python train.py --num_hidden_layers=14 --hidden_size=64 --num_attention_heads=2 --num_key_value_heads=2 --head_dim=32 --intermediate_size=256 --vocab_size=1024 --hidden_act="relu" --norm="rmsnorm" --norm_place="pre" --norm_eps=1e-05 --positions="learned" --qk_norm=false --attn_scale=0.177 --bias="all" --tie_word_embeddings=true --parallel_block=false --init="normal" --init_std_qkv=0.0625 --init_std_o=0.0118 --init_std_up=0.0625 --init_std_down=0.0118 --optimizer="muon_variant" --learning_rate=0.00554 --lr_mult_up=0.913 --lr_mult_down=2.0 --beta1=0.95 --lr_head=0.0128 --max_grad_norm=0.5 --warmup_steps=200 --schedule="wsd" --decay_fraction=0.252 --decay_shape="linear" --final_lr_fraction=0.0 --batch_tokens=16384 --max_seq_len=256 --doc_mask=true --train_tokens=105300000 --max_steps=6428 --dataset="wikipedia_en"
Each number is 200 + 20 x the weight over its row's rms, rounded and kept within 0 to 999. Layers, rows and columns count from 0. The size before them is the row's rms in percent of the matrix's.

# layer 8 attention output (transposed), 64x64, rms 0.224, rows 38-63, columns 0-63
103,176,211,175,196,195,175,203,221,197,207,196,191,217,210,180,182,215,185,197,185,204,180,213,216,214,218,198,200,191,199,240,174,221,249,158,169,211,206,191,214,190,160,190,187,202,185,194,222,165,198,204,237,199,185,187,216,164,189,198,184,233,250,194,211
093,169,218,193,179,173,203,202,192,218,199,208,212,232,248,205,191,185,173,183,212,207,192,229,176,221,204,228,231,225,165,189,205,210,188,222,226,180,218,200,192,184,184,185,232,217,186,213,219,178,221,210,202,195,203,166,238,192,220,184,173,182,172,221,184
093,214,191,219,189,170,197,196,170,159,192,207,199,219,230,186,221,185,219,213,243,213,190,198,169,192,213,166,184,190,181,188,196,224,180,193,195,220,199,226,194,183,162,195,221,181,178,227,182,230,213,227,188,222,205,218,193,176,208,226,181,165,203,201,164
095,217,214,210,203,202,201,189,253,211,176,147,182,227,220,237,177,202,167,201,183,212,227,183,212,214,172,198,213,205,206,195,190,203,169,169,177,201,199,172,197,195,202,162,189,190,189,221,218,214,211,207,181,202,198,199,216,196,196,224,192,208,163,232,166
102,222,230,193,209,162,200,207,191,208,224,197,218,186,195,191,187,189,201,169,209,178,189,242,201,183,172,190,213,154,200,211,233,180,195,209,200,195,175,197,213,193,172,207,180,198,164,188,205,195,182,185,167,198,173,179,219,199,199,220,175,166,194,251,226
106,209,176,203,192,165,198,203,208,203,205,214,151,206,172,207,181,185,188,188,191,185,201,222,212,212,214,229,215,184,222,168,202,180,172,194,197,163,223,184,170,201,198,245,199,176,164,234,157,169,186,196,206,182,189,204,210,235,214,187,192,195,194,183,192
104,203,220,193,200,192,179,212,213,203,190,202,212,203,172,187,168,197,194,208,188,216,200,155,260,190,205,252,176,229,203,207,194,199,203,216,183,193,190,216,233,224,220,181,186,188,211,195,214,186,242,207,193,233,210,190,195,194,188,192,174,197,203,257,210
100,221,178,201,163,196,207,204,234,192,248,198,190,224,181,190,210,187,198,220,178,171,204,176,223,207,213,162,178,178,191,199,232,233,217,197,165,202,237,207,224,180,166,188,199,208,202,216,217,234,196,212,198,191,178,177,183,171,186,201,204,193,208,185,224
115,167,192,195,195,176,177,199,215,214,165,240,199,178,201,172,231,225,213,190,209,182,200,196,225,203,151,226,179,185,220,233,242,165,210,205,201,184,205,200,206,177,192,215,196,176,175,221,168,211,191,208,173,216,203,194,211,222,198,192,227,191,215,192,224
090,210,176,179,198,212,209,161,213,186,215,213,197,179,183,197,201,197,162,217,168,224,187,205,180,235,185,201,182,165,212,199,222,196,213,209,174,214,227,243,242,212,184,194,196,192,232,187,193,180,223,238,197,229,194,205,193,220,178,181,218,220,226,220,203
108,207,174,169,227,182,170,200,181,182,186,155,195,171,225,199,179,194,200,213,176,217,168,221,231,197,182,195,214,192,166,181,178,213,180,223,187,179,206,173,175,212,211,220,211,158,162,219,213,206,186,194,183,217,180,223,200,195,224,201,219,197,223,202,197
114,194,178,227,195,205,236,164,217,239,230,216,217,187,232,210,192,210,203,222,215,186,196,173,187,166,189,192,209,213,223,197,215,200,200,191,212,225,197,223,186,187,219,167,190,185,172,177,216,230,202,179,209,170,176,226,201,192,215,175,183,228,187,239,175
140,184,195,201,193,188,171,204,187,223,175,227,211,175,187,185,222,195,189,226,173,187,178,207,205,230,190,191,184,187,183,206,257,231,191,236,183,172,207,205,187,226,202,167,196,189,193,188,169,209,164,212,194,210,209,168,213,215,252,199,194,210,218,209,209
096,194,222,191,213,208,197,192,177,178,230,206,180,215,234,186,199,164,201,234,206,173,195,188,217,225,212,181,213,182,209,193,216,195,173,185,207,175,228,221,212,237,262,221,165,207,222,192,174,212,207,204,205,235,201,171,199,185,191,215,194,198,214,174,185
096,238,177,205,200,183,219,164,201,226,202,209,198,141,161,194,190,219,202,178,191,220,185,198,186,208,183,230,245,187,224,214,203,178,183,227,205,213,208,213,199,202,204,164,222,188,170,222,210,209,204,183,217,215,189,203,228,199,219,236,188,196,215,195,226
107,190,171,131,192,206,216,193,191,217,195,206,224,228,212,166,202,216,191,170,201,190,202,180,186,200,185,219,205,206,235,196,190,193,181,229,211,193,210,181,195,228,197,201,206,205,227,239,167,201,187,209,202,195,167,170,233,204,230,221,205,198,208,232,222
089,152,196,218,207,217,214,169,219,195,170,229,220,197,181,199,197,211,230,223,159,208,222,203,210,161,213,207,180,231,207,207,214,213,220,174,207,188,218,161,178,199,190,223,209,207,200,218,166,186,186,170,201,181,209,222,205,183,211,227,194,226,171,199,216
093,228,165,208,190,198,184,210,226,178,218,175,230,214,190,207,208,193,187,228,195,184,176,188,215,166,243,172,258,181,190,204,190,209,193,193,204,199,232,218,211,208,157,204,212,176,211,207,180,195,216,211,246,212,228,193,194,172,198,204,189,203,210,197,197
079,218,202,200,206,195,197,215,200,181,208,197,214,175,187,206,198,186,218,183,194,186,227,200,194,235,156,188,177,204,207,176,237,220,208,189,181,172,223,187,196,203,206,206,166,228,186,181,247,181,192,184,162,260,185,166,207,186,201,202,191,202,234,209,195
107,188,198,200,182,189,255,204,233,223,204,188,175,238,173,196,241,217,193,223,217,225,226,196,197,195,199,149,224,216,200,189,192,200,182,204,192,205,210,194,220,203,167,185,205,212,216,165,210,232,212,194,159,198,185,183,189,192,162,196,208,205,215,211,211
080,170,199,173,170,204,205,214,174,198,200,179,211,201,253,203,192,173,182,201,191,240,221,201,235,188,226,202,196,215,198,189,221,200,195,227,198,203,237,216,228,207,216,224,228,222,186,206,223,200,228,175,182,241,168,201,205,170,204,208,175,202,190,201,221
103,217,213,185,164,143,211,187,214,205,212,241,193,225,192,194,169,231,196,223,198,195,185,188,201,215,195,176,201,223,216,208,213,211,216,223,195,203,230,188,209,217,217,221,243,188,173,219,228,198,184,230,230,194,202,228,190,224,185,191,198,161,189,195,191
101,231,207,199,207,194,187,191,207,237,195,201,179,219,205,165,167,178,203,213,187,219,188,207,198,226,175,227,201,181,212,228,220,179,250,206,200,188,189,176,207,222,170,185,238,212,221,226,222,230,194,192,188,202,204,222,219,202,164,223,198,208,229,176,175
103,182,211,205,215,183,191,158,192,220,236,220,209,186,201,196,202,217,205,211,230,211,168,202,209,171,232,235,214,173,178,207,216,178,215,198,236,196,215,190,196,194,219,172,199,180,154,231,189,216,185,192,218,160,157,213,208,225,210,183,199,193,185,198,203
087,220,232,186,193,169,186,230,189,185,186,169,215,224,252,215,215,224,194,187,197,176,210,216,199,175,222,165,190,148,205,205,201,218,180,199,190,232,169,215,192,192,222,170,225,197,200,179,223,192,206,218,228,205,185,205,220,227,196,184,194,197,196,223,199
096,227,205,187,188,186,214,213,214,229,183,223,178,201,189,179,204,208,184,225,204,190,196,207,228,156,221,171,211,180,222,218,185,232,212,222,206,202,195,233,232,192,205,213,230,217,203,199,207,192,192,186,188,188,184,145,186,154,207,213,214,173,219,172,223
# layer 8 attention value, 64x64, rms 0.274, rows 39-63, columns 0-63
089,222,180,180,223,191,197,192,159,208,223,190,203,175,201,212,207,226,198,209,207,188,239,207,217,173,197,204,150,187,205,200,207,189,202,196,170,203,220,203,238,183,188,197,179,202,211,240,188,238,169,249,196,206,209,228,215,183,183,198,182,215,213,179,173
090,192,201,187,175,214,223,195,224,203,176,161,219,168,175,196,186,205,187,209,174,194,224,175,208,178,194,211,212,216,184,221,231,178,209,177,192,211,216,204,217,208,189,217,221,199,248,217,208,179,195,194,187,201,205,221,245,208,215,154,251,212,213,187,207
095,178,184,184,179,172,193,189,198,235,226,222,186,176,188,190,199,198,215,200,237,198,200,167,189,204,222,183,198,187,200,206,175,230,243,192,237,209,194,213,239,196,194,242,213,210,195,175,205,205,203,199,167,154,204,222,184,170,206,210,200,197,175,186,170
105,176,198,178,211,192,218,182,214,228,182,196,167,236,207,175,197,220,205,201,207,240,222,180,243,222,193,179,177,215,173,191,211,187,175,178,200,197,196,184,235,220,226,208,179,183,209,212,201,200,205,229,230,217,173,215,212,170,199,200,174,193,178,171,228
109,183,218,180,212,194,164,159,184,194,214,215,193,199,250,206,173,199,211,231,211,183,213,205,193,204,214,191,196,213,173,230,221,207,200,214,195,255,194,215,220,218,211,177,174,271,207,209,203,207,204,213,209,198,197,175,212,193,202,202,204,200,177,223,196
107,180,163,190,185,195,212,173,194,200,189,232,207,195,206,216,199,216,185,204,215,179,192,216,176,220,198,182,191,191,205,158,214,182,181,206,230,187,234,189,204,193,206,219,199,200,145,189,187,180,170,200,202,170,160,178,199,201,204,232,234,177,189,157,179
102,188,193,192,218,197,214,186,221,178,193,201,192,187,227,233,197,216,208,200,168,214,161,187,220,196,204,176,202,225,209,165,177,183,194,202,183,182,204,203,201,196,212,195,181,211,222,197,192,190,241,165,148,175,198,236,228,243,236,218,188,223,197,200,186
107,197,261,222,200,235,168,188,224,218,212,165,175,201,208,218,212,210,172,228,208,198,223,200,198,222,214,190,217,237,211,181,222,175,184,200,215,192,201,213,183,219,209,190,193,216,166,203,179,218,175,193,226,201,176,188,207,187,236,199,191,185,163,196,189
092,215,193,214,232,187,215,217,213,183,172,224,208,167,210,220,232,207,217,183,199,197,220,218,189,169,195,183,164,214,172,178,201,201,194,199,219,214,214,219,153,185,206,219,206,203,173,187,163,177,198,178,180,177,196,203,208,202,221,225,162,217,194,217,246
104,187,197,245,174,229,197,181,206,193,209,242,205,186,167,179,228,202,181,194,215,207,239,199,224,178,179,189,226,190,182,212,217,186,209,180,227,215,191,189,240,210,194,182,205,227,218,195,175,211,228,215,217,189,163,224,193,180,167,226,199,193,203,211,209
110,232,195,229,163,160,193,195,203,187,222,195,211,195,200,194,197,152,199,198,185,199,195,177,194,199,169,228,182,223,203,214,187,243,181,191,173,218,181,170,208,216,204,223,236,175,192,208,196,206,189,154,216,217,202,193,204,189,179,194,186,213,174,162,183
133,192,219,216,188,217,221,222,202,206,219,185,198,201,215,217,207,224,228,225,213,192,228,187,167,169,197,211,196,212,233,184,201,151,202,182,206,204,217,201,180,227,221,228,180,210,152,196,153,228,240,216,201,195,194,190,209,168,213,196,198,172,198,196,208
108,226,187,166,166,187,202,197,209,184,171,215,227,237,222,207,184,191,221,247,218,210,180,246,180,212,174,179,212,183,202,167,196,174,214,224,212,220,193,196,182,198,199,184,195,205,193,186,166,218,210,216,210,202,207,241,226,182,216,178,203,207,180,202,218
104,152,200,206,196,178,199,214,190,206,200,169,219,192,193,206,224,187,211,200,200,219,185,187,173,216,196,201,225,237,177,219,218,218,192,181,234,210,215,232,202,195,198,203,200,197,186,219,161,175,205,193,242,216,180,160,217,170,149,191,182,217,179,200,206
106,206,214,197,210,197,192,174,212,208,224,171,211,161,204,241,224,202,186,215,202,203,207,210,197,196,210,177,186,214,215,187,217,236,199,188,208,186,160,186,199,214,189,207,159,233,171,187,190,202,193,252,231,193,243,208,176,219,174,201,194,201,193,166,218
092,216,215,195,176,221,167,209,173,192,203,190,200,215,231,220,210,219,189,176,210,191,187,164,195,210,204,237,246,212,203,215,229,217,200,185,183,203,200,179,224,220,189,221,147,203,167,190,213,220,208,187,169,205,194,201,199,225,212,187,207,146,209,188,194
094,222,175,207,259,179,188,180,214,215,151,211,234,193,210,213,219,187,212,189,194,200,207,209,183,202,199,211,215,236,169,212,216,179,225,192,227,193,216,200,190,207,187,215,196,201,226,197,189,189,214,199,168,192,191,235,252,230,189,226,214,215,195,201,195
079,172,192,170,201,204,221,205,209,207,196,213,170,225,185,188,187,204,240,238,182,221,181,202,216,178,181,185,206,182,198,149,198,180,195,207,181,208,194,221,223,211,226,167,175,161,195,219,209,192,211,179,223,178,186,216,167,198,177,187,192,166,195,195,229
100,208,178,201,224,211,171,196,209,218,213,181,211,177,214,173,176,198,198,197,175,182,203,194,223,215,183,194,166,206,222,193,137,248,224,188,213,172,194,220,184,212,210,190,188,197,178,216,194,168,228,188,164,184,186,227,194,212,234,188,190,200,218,196,217
082,215,176,141,194,213,189,214,169,194,207,225,192,184,182,225,199,222,177,202,169,189,195,191,195,210,152,162,226,180,221,175,209,205,187,178,205,214,221,189,214,175,153,183,176,218,198,210,185,221,208,207,204,167,181,226,209,196,217,208,189,211,196,190,204
102,198,186,174,199,189,198,206,225,204,227,193,181,162,223,208,169,169,190,192,199,200,239,216,211,185,187,233,216,213,177,194,201,202,180,211,151,178,186,229,230,177,199,158,198,225,188,183,181,158,226,212,215,196,177,177,195,203,203,200,196,223,197,187,177
096,166,163,201,175,183,174,253,205,183,195,199,183,162,170,187,212,202,201,203,202,194,185,202,249,193,208,207,169,210,213,194,200,177,189,180,226,176,174,231,203,162,206,213,208,228,226,187,210,197,232,194,206,228,223,194,181,213,207,212,181,184,201,201,189
094,162,227,224,181,183,188,215,200,188,200,168,223,208,209,167,210,213,171,205,201,220,211,180,188,202,158,197,217,221,182,219,208,204,181,231,210,186,169,172,219,174,207,177,211,214,192,211,173,220,182,222,213,227,214,189,239,183,196,222,160,219,182,185,192
093,173,222,190,198,176,233,199,204,217,218,220,183,219,179,189,190,180,208,215,185,194,243,212,198,216,176,183,207,213,226,217,184,164,193,170,194,188,219,165,204,193,185,202,229,209,218,183,218,184,167,227,198,179,215,222,158,190,207,179,188,251,189,215,193
094,187,214,203,185,211,226,169,233,189,230,209,228,220,190,211,204,195,193,180,210,217,198,206,239,224,175,207,173,225,207,172,168,187,169,190,209,183,238,231,198,215,168,172,174,188,213,193,175,183,242,179,216,196,202,201,210,218,201,191,211,209,227,198,173
# layer 8 MLP up, 256x64, rms 0.332, rows 0-28, columns 0-63
103,191,211,218,168,208,201,220,203,219,211,182,225,217,181,200,242,184,133,212,220,194,196,226,233,187,169,222,210,202,227,208,182,191,211,226,194,185,226,240,236,220,185,189,215,204,214,194,225,198,177,196,189,221,208,191,200,218,171,220,207,215,196,192,201
101,190,207,226,187,132,226,207,175,185,201,177,231,185,202,219,162,189,182,186,208,204,193,216,196,229,223,215,213,226,201,214,197,213,201,211,184,176,234,171,196,200,203,198,242,190,223,219,193,199,217,223,182,225,248,216,188,206,203,204,178,198,216,200,211
097,168,186,174,186,239,192,209,190,152,219,232,183,199,191,172,185,213,194,211,224,193,177,213,192,191,192,243,155,182,195,198,195,200,215,200,199,172,205,227,215,198,176,225,212,229,180,198,209,202,233,203,224,203,169,213,168,187,200,199,231,193,187,174,213
101,219,209,211,209,185,181,199,162,185,184,189,190,200,226,164,212,185,181,231,193,230,205,201,190,214,190,208,159,209,154,241,225,197,208,212,242,155,210,190,176,201,201,175,195,203,213,173,155,187,208,210,194,182,195,200,210,211,211,221,184,196,179,186,206
095,186,188,216,198,174,204,183,187,184,164,186,208,203,202,217,190,214,189,197,207,202,169,227,175,160,182,184,188,199,195,224,225,219,224,211,181,182,182,213,211,218,177,212,209,138,205,208,153,189,215,200,191,205,200,205,213,237,200,198,183,183,221,212,150
105,192,194,173,236,215,226,207,228,229,191,203,169,202,221,170,189,209,206,219,191,225,193,176,185,183,194,200,180,145,192,197,171,209,175,215,207,177,188,207,198,218,195,202,203,185,217,158,208,231,221,199,156,196,216,182,172,198,195,225,185,174,193,202,229
097,206,181,179,219,192,229,223,203,196,192,199,214,212,178,193,178,191,194,217,195,226,214,218,206,186,209,191,173,233,208,254,188,227,233,195,224,224,186,209,194,240,186,213,192,208,209,186,180,231,190,233,206,192,180,247,177,181,195,207,166,178,211,170,203
100,179,209,194,204,182,204,228,209,191,180,178,193,214,211,203,245,185,159,215,215,237,218,181,224,250,173,212,197,210,201,199,228,228,145,192,197,163,203,198,196,205,204,198,204,171,219,171,212,217,202,215,226,192,208,190,194,212,184,193,195,194,217,237,198
092,199,196,184,198,196,189,222,214,178,200,184,150,247,201,193,222,196,149,215,186,163,205,223,165,192,182,184,221,190,215,207,198,239,203,220,204,214,236,227,238,203,190,217,210,184,213,223,215,225,192,193,188,226,213,188,198,227,179,198,197,221,194,212,204
099,195,168,222,234,181,219,250,224,212,209,206,204,211,200,226,213,206,189,176,189,200,186,217,204,185,203,185,188,198,219,201,211,200,186,183,175,172,213,208,230,224,164,222,195,205,215,192,207,212,184,199,191,208,157,233,253,195,180,202,216,169,196,190,159
108,224,184,171,201,200,220,235,223,181,200,214,186,199,224,209,202,206,204,187,230,201,210,194,220,209,207,222,185,188,179,209,178,215,168,216,150,198,231,221,228,170,197,203,174,228,202,190,193,204,151,232,211,203,181,192,197,214,205,200,231,184,248,212,211
093,222,217,190,227,210,190,189,218,216,205,221,207,183,199,188,209,209,189,160,205,223,170,203,211,212,199,198,214,237,157,221,196,218,166,225,206,207,141,203,183,189,180,178,165,208,221,213,159,188,208,195,199,209,238,194,201,184,225,215,207,226,223,205,197
092,191,168,219,194,182,217,168,198,166,249,198,173,204,207,211,211,194,215,184,188,199,187,242,205,210,149,165,175,209,210,217,199,237,204,179,200,207,197,184,200,201,165,215,203,208,215,193,189,209,210,175,217,213,186,247,170,177,187,208,208,172,193,193,200
099,177,195,191,200,187,172,207,203,192,236,192,184,216,219,219,195,228,199,229,199,231,198,210,218,235,172,221,194,170,150,211,184,211,209,181,209,202,199,191,221,170,196,242,186,189,209,196,217,188,196,238,189,235,187,175,198,179,226,185,197,222,195,165,172
108,191,212,185,193,225,178,229,240,212,191,211,194,149,217,202,208,195,189,211,201,211,195,180,178,227,193,193,239,228,177,186,188,198,190,206,210,178,198,209,209,199,200,209,220,230,195,188,214,185,163,184,203,171,231,167,169,206,183,196,244,190,242,222,192
090,177,192,223,213,233,217,207,229,183,241,178,211,218,206,184,217,198,178,241,221,211,209,184,232,226,170,187,198,193,206,220,166,203,222,196,196,226,202,189,211,191,216,186,183,227,189,206,183,195,174,213,193,194,198,211,171,171,250,209,187,199,159,218,193
099,182,179,196,194,201,194,189,224,190,212,194,167,158,209,203,212,182,228,196,203,196,223,246,188,183,199,198,213,188,215,200,228,210,233,183,191,151,206,229,228,185,218,244,201,220,188,179,200,196,206,205,189,187,213,205,154,187,212,223,170,169,184,180,192
087,219,229,189,161,204,179,198,196,184,192,217,165,208,198,203,204,219,194,210,174,184,180,205,207,236,197,212,214,186,178,188,198,198,210,230,213,178,230,204,200,178,195,160,203,224,213,168,130,182,223,177,192,182,202,208,222,196,208,200,183,166,210,229,198
098,213,199,222,166,197,228,224,244,216,222,253,198,214,224,223,219,177,192,240,217,200,200,195,220,237,179,208,201,191,199,171,193,228,172,211,202,205,218,201,219,199,166,208,204,187,198,214,227,232,172,191,185,210,200,189,197,185,219,216,208,226,199,209,226
102,197,221,207,204,209,206,195,161,203,177,191,179,154,142,226,204,216,182,200,219,178,186,192,227,187,192,228,196,204,210,196,210,203,187,143,202,175,218,205,186,211,185,221,172,168,213,210,184,210,188,213,180,207,218,237,196,210,219,193,228,202,178,179,206
088,191,199,199,195,172,199,151,217,227,231,209,197,212,195,192,219,186,191,196,193,216,209,210,191,207,159,214,170,200,227,226,163,242,205,201,220,171,214,231,228,225,208,182,184,185,191,204,215,209,201,212,175,209,203,221,230,185,224,160,180,177,181,217,193
077,182,205,208,204,240,211,214,157,180,234,184,195,222,166,229,184,189,161,208,205,153,186,199,212,213,201,208,223,211,214,216,178,198,194,190,192,191,190,230,200,172,231,203,186,218,210,195,204,180,168,207,196,221,219,230,192,147,204,208,207,211,196,193,225
095,200,210,231,210,210,204,189,231,196,204,179,208,190,196,215,205,177,210,221,174,213,221,198,206,201,230,224,230,187,172,213,222,209,205,186,172,182,179,190,235,204,194,213,181,216,174,201,204,201,161,195,219,233,226,178,210,177,205,231,157,163,225,201,159
095,159,244,226,231,194,194,175,222,191,205,224,183,239,203,203,221,198,180,183,200,171,207,238,201,176,161,212,197,203,221,201,203,215,205,207,186,188,185,231,187,198,201,182,202,177,203,197,162,221,220,173,206,194,181,200,203,230,215,183,202,216,173,233,222
097,201,207,210,189,217,211,225,211,164,194,230,221,207,210,229,189,227,202,194,243,222,177,193,221,202,196,227,185,214,165,195,175,190,206,183,175,191,233,175,225,176,210,222,214,162,196,191,172,169,240,197,199,202,205,208,151,202,203,200,197,192,200,228,191
109,186,159,179,215,193,155,214,221,165,213,214,206,187,224,210,199,210,207,193,243,190,200,206,188,184,187,216,189,200,182,179,205,204,243,247,170,182,213,181,189,205,177,225,227,213,162,209,195,207,203,198,172,186,186,224,210,169,225,218,190,206,209,211,191
095,167,191,150,204,196,203,239,223,162,223,208,193,227,201,178,198,228,219,218,189,181,234,227,191,188,213,192,195,208,202,192,196,177,193,201,188,181,229,203,230,196,202,204,201,208,193,221,204,212,176,196,249,208,208,224,197,188,181,200,181,234,191,247,180
096,227,209,192,180,188,208,228,192,193,233,266,190,191,221,221,198,177,177,168,194,210,193,229,192,208,213,213,195,201,192,205,197,224,216,181,221,219,190,185,188,218,195,218,168,196,206,140,181,215,170,190,200,195,212,179,204,182,175,176,189,225,217,219,211
099,204,197,207,241,185,207,179,201,188,235,237,189,198,196,189,208,198,204,205,177,209,226,199,215,208,191,239,221,228,185,195,207,201,195,196,215,208,227,204,189,222,207,207,192,229,175,150,165,192,210,190,148,243,161,201,212,181,203,178,194,188,203,225,205
# layer 8 MLP down (transposed), 256x64, rms 0.691, rows 0-28, columns 0-63
105,179,206,236,188,200,205,183,190,194,181,208,195,166,227,170,178,180,244,189,162,189,258,189,201,193,201,198,215,233,193,210,199,194,210,229,199,241,216,181,205,228,177,207,207,200,183,200,162,188,218,208,211,230,174,192,215,203,213,191,208,175,182,205,216
095,195,208,198,233,190,210,202,225,190,199,186,222,190,180,219,212,181,180,190,200,192,201,205,190,241,221,201,184,223,187,210,201,192,200,179,248,159,257,195,212,200,213,220,193,189,235,205,195,139,192,184,178,188,201,215,212,205,208,195,218,222,163,184,200
110,194,203,219,194,227,221,174,217,241,188,157,198,172,162,232,193,180,170,217,221,193,210,165,206,181,232,189,219,222,187,186,223,202,202,187,225,206,203,239,201,202,204,174,205,218,198,195,210,203,221,183,201,168,226,177,209,195,162,206,212,227,184,205,188
100,203,202,188,207,218,224,172,192,227,225,219,244,197,228,213,194,199,205,167,199,203,226,222,204,233,215,194,212,187,198,177,179,191,202,216,171,203,198,179,194,194,244,208,193,213,221,204,189,215,198,189,189,205,181,202,201,218,210,197,214,205,269,144,211
098,206,200,156,188,239,209,192,212,226,192,173,173,215,196,217,202,164,251,203,215,214,204,177,172,181,209,192,187,189,195,186,207,215,196,234,196,199,235,212,202,179,214,222,216,167,183,155,186,199,207,193,199,170,208,182,201,168,195,187,195,237,189,190,186
103,218,188,221,217,191,204,215,190,182,193,193,212,202,205,185,221,170,231,221,215,192,171,219,193,192,207,191,249,201,196,213,227,208,220,218,214,222,199,193,201,181,217,169,171,215,193,177,196,171,140,236,199,227,212,197,197,193,220,216,209,218,200,147,211
101,209,163,150,216,181,210,191,195,224,179,207,190,182,188,205,177,221,190,174,172,197,204,199,204,200,193,230,170,207,209,193,167,180,178,236,199,213,174,181,219,218,207,199,165,201,215,173,215,206,177,213,183,202,184,195,204,227,249,225,219,218,168,197,216
106,188,164,184,202,161,175,222,219,210,205,226,188,206,173,189,160,197,179,187,199,177,200,207,203,169,177,181,200,216,200,184,210,212,200,164,183,214,199,209,234,214,179,183,184,172,196,227,212,215,247,179,215,148,190,200,209,208,216,195,181,176,206,182,199
101,171,200,183,202,212,212,211,231,189,201,212,256,162,170,209,203,190,211,205,188,222,226,230,188,198,176,239,182,196,215,158,187,191,195,187,182,212,200,158,182,187,182,207,221,216,203,207,203,197,198,219,172,184,187,243,196,198,173,176,187,191,228,188,196
098,189,173,224,195,200,221,212,230,192,194,171,225,197,199,209,150,187,243,184,175,187,187,173,186,181,185,171,170,201,221,202,207,188,216,228,190,187,193,208,147,221,210,184,207,218,190,173,221,197,184,216,192,162,190,199,204,203,219,205,156,218,200,203,201
111,208,178,175,210,232,197,196,189,181,198,212,210,206,224,244,176,202,246,225,215,183,234,184,201,184,188,200,157,206,204,199,176,222,189,237,157,192,184,197,216,207,221,181,207,235,168,186,217,197,187,221,200,179,217,205,217,217,215,202,223,215,226,215,192
099,215,206,167,176,160,213,181,210,201,187,197,211,234,235,179,158,213,158,225,184,161,182,184,213,192,216,210,204,189,195,196,149,193,203,224,190,198,173,182,180,218,225,201,220,196,194,179,194,205,210,182,227,184,216,173,189,207,218,209,215,219,210,214,182
093,222,194,217,221,181,215,192,193,215,200,199,214,162,196,201,181,182,213,182,209,178,216,154,196,221,243,191,207,193,216,186,186,195,231,208,193,202,208,206,188,209,152,198,207,199,227,171,182,205,229,195,184,165,178,177,245,208,180,182,198,206,187,212,151
099,203,174,212,208,216,232,183,221,210,180,197,212,192,183,178,215,174,208,182,212,207,209,181,152,183,223,184,219,248,232,199,174,200,195,229,176,204,192,214,194,208,202,161,201,196,226,192,198,216,215,174,190,171,211,231,189,185,185,203,201,151,197,232,196
101,211,232,244,204,218,213,205,182,225,206,232,199,170,202,230,180,171,181,203,202,225,175,180,174,221,223,194,213,198,198,194,228,215,206,210,200,201,210,202,220,200,219,237,211,211,189,177,163,163,209,223,219,233,203,190,180,197,157,200,193,201,238,211,200
078,177,180,178,178,220,211,184,197,194,196,183,203,244,234,228,193,218,214,221,217,188,168,200,217,221,203,211,204,211,181,179,203,177,192,250,185,208,177,212,197,196,193,245,184,194,199,199,242,204,197,205,187,185,197,167,205,188,210,220,226,214,248,227,188
098,175,185,164,181,228,226,199,221,211,199,193,205,206,202,184,171,226,182,185,171,188,229,200,198,168,184,205,229,234,217,173,203,180,202,212,195,191,175,161,216,210,210,200,204,186,210,212,171,227,214,186,186,184,206,216,132,213,195,226,200,209,210,187,218
103,232,182,185,218,234,198,194,189,214,175,230,223,189,175,234,176,211,164,205,162,212,207,209,195,193,172,196,229,204,187,204,196,201,181,179,218,168,190,213,199,225,198,215,217,169,205,241,170,200,217,205,177,176,198,186,216,206,247,204,181,171,212,196,193
100,215,191,202,236,195,170,216,176,188,201,181,226,198,182,212,193,217,220,178,198,197,176,208,181,197,231,215,193,193,200,254,186,180,234,177,196,199,156,225,196,200,214,199,168,214,204,166,175,182,206,179,216,198,188,176,205,192,212,208,152,236,188,185,210
093,171,209,211,194,232,190,218,192,192,202,206,211,214,174,184,202,183,211,189,160,232,212,213,205,226,182,187,201,231,160,191,200,219,185,196,200,200,218,209,222,193,201,202,226,259,180,241,206,196,163,187,210,234,197,186,179,176,190,167,209,212,184,199,230
081,203,236,198,210,182,193,216,183,186,207,214,174,194,199,211,183,202,201,187,200,171,196,236,179,209,179,195,214,169,203,204,209,193,202,209,225,211,201,191,194,237,210,166,210,223,196,202,252,160,176,172,221,232,224,196,184,210,177,253,188,231,215,199,187
090,186,189,199,171,196,225,158,224,188,188,229,195,229,197,218,182,209,200,198,190,198,191,243,196,242,183,185,236,178,217,209,213,153,214,220,180,224,216,193,209,221,176,214,215,172,194,240,219,163,190,196,189,210,202,208,204,226,204,215,217,196,187,220,210
096,240,200,206,222,172,187,203,173,204,174,209,213,178,213,206,192,203,259,230,174,168,158,180,212,183,191,199,200,168,191,173,204,198,180,209,219,215,170,230,199,193,199,223,207,206,206,169,194,221,201,202,209,191,208,206,226,210,213,174,172,212,194,186,238
085,202,191,215,236,196,210,183,193,210,199,211,181,173,189,207,197,197,165,246,179,188,177,203,191,181,214,218,202,176,170,186,179,185,224,188,193,231,182,232,182,230,244,219,195,197,192,239,228,177,194,203,190,185,181,204,236,185,241,216,200,201,186,180,196
092,189,221,217,204,221,155,214,192,225,212,204,210,153,212,198,208,183,234,211,216,174,159,190,230,181,211,222,197,206,186,207,219,263,196,208,207,203,198,175,200,208,184,177,186,214,177,188,178,197,219,183,194,215,214,185,177,200,188,223,190,162,180,194,220
112,194,220,188,222,199,193,205,191,214,238,214,202,217,189,203,217,206,209,204,201,220,204,155,178,221,211,245,235,204,188,224,175,182,200,210,197,220,231,191,183,181,204,195,204,224,228,173,203,194,228,181,223,193,209,203,248,224,231,207,226,214,217,228,236
096,193,216,223,174,215,195,202,221,182,213,220,192,213,221,228,209,205,177,166,212,207,174,235,183,234,218,205,224,170,208,202,209,162,198,211,180,183,177,174,161,227,202,179,201,201,165,212,234,202,230,225,152,215,206,202,206,197,205,208,194,212,184,178,201
105,200,207,205,228,219,187,183,172,176,162,193,173,174,198,205,204,185,192,203,193,196,184,169,204,220,228,216,206,239,192,207,215,201,184,196,206,171,211,208,192,168,176,241,198,183,194,240,211,203,210,175,171,254,223,209,216,229,217,186,204,179,202,228,209
100,211,170,213,216,222,196,214,208,193,205,202,186,201,169,175,225,200,213,217,173,190,224,199,188,267,234,200,208,186,183,221,193,207,205,221,221,229,222,175,189,211,186,229,222,200,167,200,188,206,202,191,233,206,207,186,254,233,210,211,204,199,217,208,184